config = dict(
    num_hidden_layers=25,
    hidden_size=192,
    num_attention_heads=2,
    num_key_value_heads=2,
    head_dim=96,
    intermediate_size=512,
    vocab_size=30281,
    hidden_act='swiglu',
    norm='layernorm',
    norm_place='pre',
    norm_eps=1e-05,
    positions='rope',
    rope_theta=6760.0,
    rope_fraction=1.0,
    qk_norm=False,
    attn_scale=0.102,
    bias='none',
    tie_word_embeddings=False,
    parallel_block=False,
    init='normal',
    init_std_qkv=0.052,
    init_std_o=0.00736,
    init_std_up=0.052,
    init_std_down=0.00451,
    optimizer='muon_variant',
    learning_rate=0.00589,
    lr_mult_o=4.0,
    lr_head=0.00732,
    warmup_steps=200,
    schedule='wsd',
    decay_fraction=1.0,
    decay_shape='pow',
    final_lr_fraction=0.0,
    batch_tokens=[32768, 65536, 131072],
    max_seq_len=128,
    doc_mask=True,
    train_tokens=640600000,
    max_steps=8285,
    dataset='wikipedia_en',
)
Each number is 128 + 24 x the weight over its row's rms, rounded and kept within 0 to 255. Layers, rows and columns count from 0. Numbers have three digits each. The size before them is the row's rms in percent of the matrix's.

# layer 7 attention output (transposed), 192x192, rms 0.211, rows 20-27, columns 0-191
084:118156181153095125122140127144134150086171134113117103136162129101164136128137169143111139125156119106117086134132113116133135140119141160147145111137114129129101118094050122130132103168143151118110093168111123124112107104138157138115128121160133112117115106100145105135132108138142088142108107137141125126186170153144115069125100143171175109110089143125153114167167105127119111134116124150091102174114160102166122120178144110094090105135199131161154128149122125131129117134152118124154089141111138147094105108130120118100133147105101113129156093097136112152105146077107176143
102:182131185130107104099146129153144122112133137090099131121125127150125163112107131104126054126124140110137152081162116110122143108120108106136130161186098106154119105118191146124115157132116139177105111125152130094136177094110120158132117161137150118158116146100104056129136126128105103088107133109124167148140126125092093116152120098118152151129117167123176130114109140118113071124126143128078117113125131183144125115122155139137128152130105132135137129168126107131112143111162135151119150138116116156118093170140115175143127107101137131160127167148104111160118126151106072111
098:105117148122146102126161154166170122110142111122141138165092114148099119095142146084149152111131149131114126141140092137100151132158111132132168097106147121138119132150148112129128130092114117118111090089067119136125127089160154120128153181123137162148079101105102138137136110130165114108137137108140122123111122123115181118154136088104141158132124138177155143155109108150110120160146095085146100163145166105160138140170130127128150105117152137196137098138131132109142142099148097125099159116135138137115114083149073130144086108097155137118066158122148088152124089159117129102
113:136168120157157084131073111119127158162114123133138164123115104141127166108129122114107113126119093138096140136121161137118097160102084093147114121121124129119123119127206156133126091122141132120119151142150116158155113185083070163111134125159120111108124148149114144110144113158113121151161178106111120125145121119147119120114099121195122124121088108080143142101121185153114111123192138184120128120125140158146128147148057132085153151093133113126106125110127114105127107114137117114135090131129091116151158123110117098135132157171093104145132151154139134114161139122114143136
111:098141157069104158090152133142165118098152157083121121133145158148142146166132145120148123118159141128129087137138153123119128127146126156154084125159130177135187133089101152120103170153151125111145138104150149127109157132114119087092120132097123126141123168095148142110102107145064144157139097115154112091088129134120117105138145097088080126099117075127105143098107124132146114094150120159153127093151146121133117131144137132128151148160113132147167097116160109129130114118105139163130131101080155096173133144115108159085131128147123133128168126171076153135147133087133135115
115:185126148214109134173096154152105087121109110143117122085137137150120160090118143092128100130132126095108127138089170149123132088139095143091143148142128092143138138104156115116123101105090102141106158109100147130151142105137138160140128154127115153148163133147139115128136123118132162178140104143145126080141159165126129125129109092145131115134116151127081121144121120125143150094150061147079109093125130157131138105143173127105127121150085134132159137143106121167155166109123112125137138185134138107118100175137135117126144145132078111159109117099090101106115154131152112107
113:123139126097098130125160130118084110099172116171110149152115173096152138141085119116184111156115152096112159132130124105144129131157150143097152131147105092151108123140070161168086138157119078131131103115124076130156137134141153108115098176145167149103183121115109121116098120114161151117127096164151133103115113170147137086152116127104145107141131118138128108128103130136164148107116124147124118148167136156141099103111124134139100107074083152147161134126151162108154130168111116144141136089114138164103136102113071129138099095153110145145143101119116129152138097163115137124
100:122134111104161118181132170110126133098076141171139158119114135138152129177139149154096140130138087171145115132115144152131119154133118115135144107088122125119127137110096114128098111172153097104135133124173139157130145176117097121094120113173154102113115133161149105135165088113157108154114100088115138141151154098116159126084173163128165148117170134149140096103133133126125121110125100137117111103137102101133095149061123121180101138108149121097123124121146121162097103139124116091170130108133159115124118123148125128075151120103091125122131184160153097138161098097113134119
# layer 7 attention value, 192x192, rms 0.0715, rows 21-27, columns 0-191
103:138118128130147149137119154117098103145117134147154140097126160088154155132157142175136134134162092109122133173134107099165156127153168128107136109159130142127093119095153146089146102183138110136122101133098146140125114142173132159170165113126138137130095077143089121173134127126140172129143110133157097105117105131087112166085147149141106160124152122154105135133166145144096128149166094099137111079158119157109111145118093146087120152141130118106119152117142159161126114145102088102154144126138104133107145115092093102150149165125131145123148128086132103140099082080136075115
102:154108114112136167122103154123101133113140129100098104123141155087153112152111127120138136090149090124099118129091134085132156099155103108097138114127130148105095141115134127114094114134097135146116186113083152065142133092111176162165119115140138094157127128131142167180164092123096156161157115164140158139158165123143092119119122187162141145138094125154141144188140153093147133127120106146128163148117101114160120165163146134113110090148150158146154112097142115135142099125104127159102105127105145107115150114132145125100117104141155144156127133141176120084103098145143130141
110:143131132098089124091132092152131111155138116134115152146125125161116113114060093128095119117115129166146159128134144131129115109129152179191146122122135118171159114158144100105176105127122103129137104128122103133127122098097118115145144122133140129154151095106119124111116138104127105132107133129152105109111105174113153154126120089096143140158161147155142145166133107142115099102115125135132121142131084155123120142086082166147106136161098192148134103138122064125148137158091127157122176161122149152195140131109128125105120139123096177145164117096094134142131153120091145074
105:161116118200113112126134165160115148147122105130141150130119115086106160115121153130151153198128149139118111125158126158153111144086177103172104112115120115126108082122122151141172142129093140111117065146142122129158114139123123110103125091171099161088148107125126119091123098092123098111126132142135120125159177114140103131144149103172121115153099125124141145103138132132152132087138098110106143187160161175097130111139141104140153171140116108092147088106121153094126122115155107124175141125157105094098120138130108092124162141148118110161125158101110120122159139128102139148
110:089155136082144156127124111123108147112108171145146139163122104105108149138126116145116151064092107140176101100136108083108147127110135106143118119133147159136174148140117164118139154116171105102122112124099110164135111142105150132117136118118124154118131106134092095127093087157141148143158143150098071108108066112124122125158113156123101101188090089110113123138166151108139128125166158119152151141112147146134135144096131153136135161122141082141093146135122150160169128146133168093096176116097109142151108125143108107109109119160100160123116128139192116103120120119111146156
105:120125076186128114165092119114144137110141174114109094121105115083170116139149123106110147152150137145107145116126126074148139135129102153128092145140137150125139124105083095109139116102146157112092164143084145117135124135126161136120100118111152130106120160103110127129099098143143097123136148167127106129143156115065151123109137134143124139129149118115122136067166116121137123121156151116172140110075154140105102122101165137145151173146137097140111187073121114123115168107156161159108117104126113125120128128128108171148114139101205131146115157115153095118150149149142103161
102:119141171116105089093171089105112125122150167146170097129118095123077145091156115153158116144142126166105161151096113140083109146130114112117124150133099084138113125129117096138114118119088124177116118136113105097082136116092108121104101123143102120154141142110104122095137159149151159139131114152150115148102131176129117151175121152141151119106109119108161093103114141138142170139067140120159179150113145143147180150150139146149138118144106176121118123142083150110105140121132151147123135113196150141105145130107115139131128104125147178127086097128102118161137155133107149099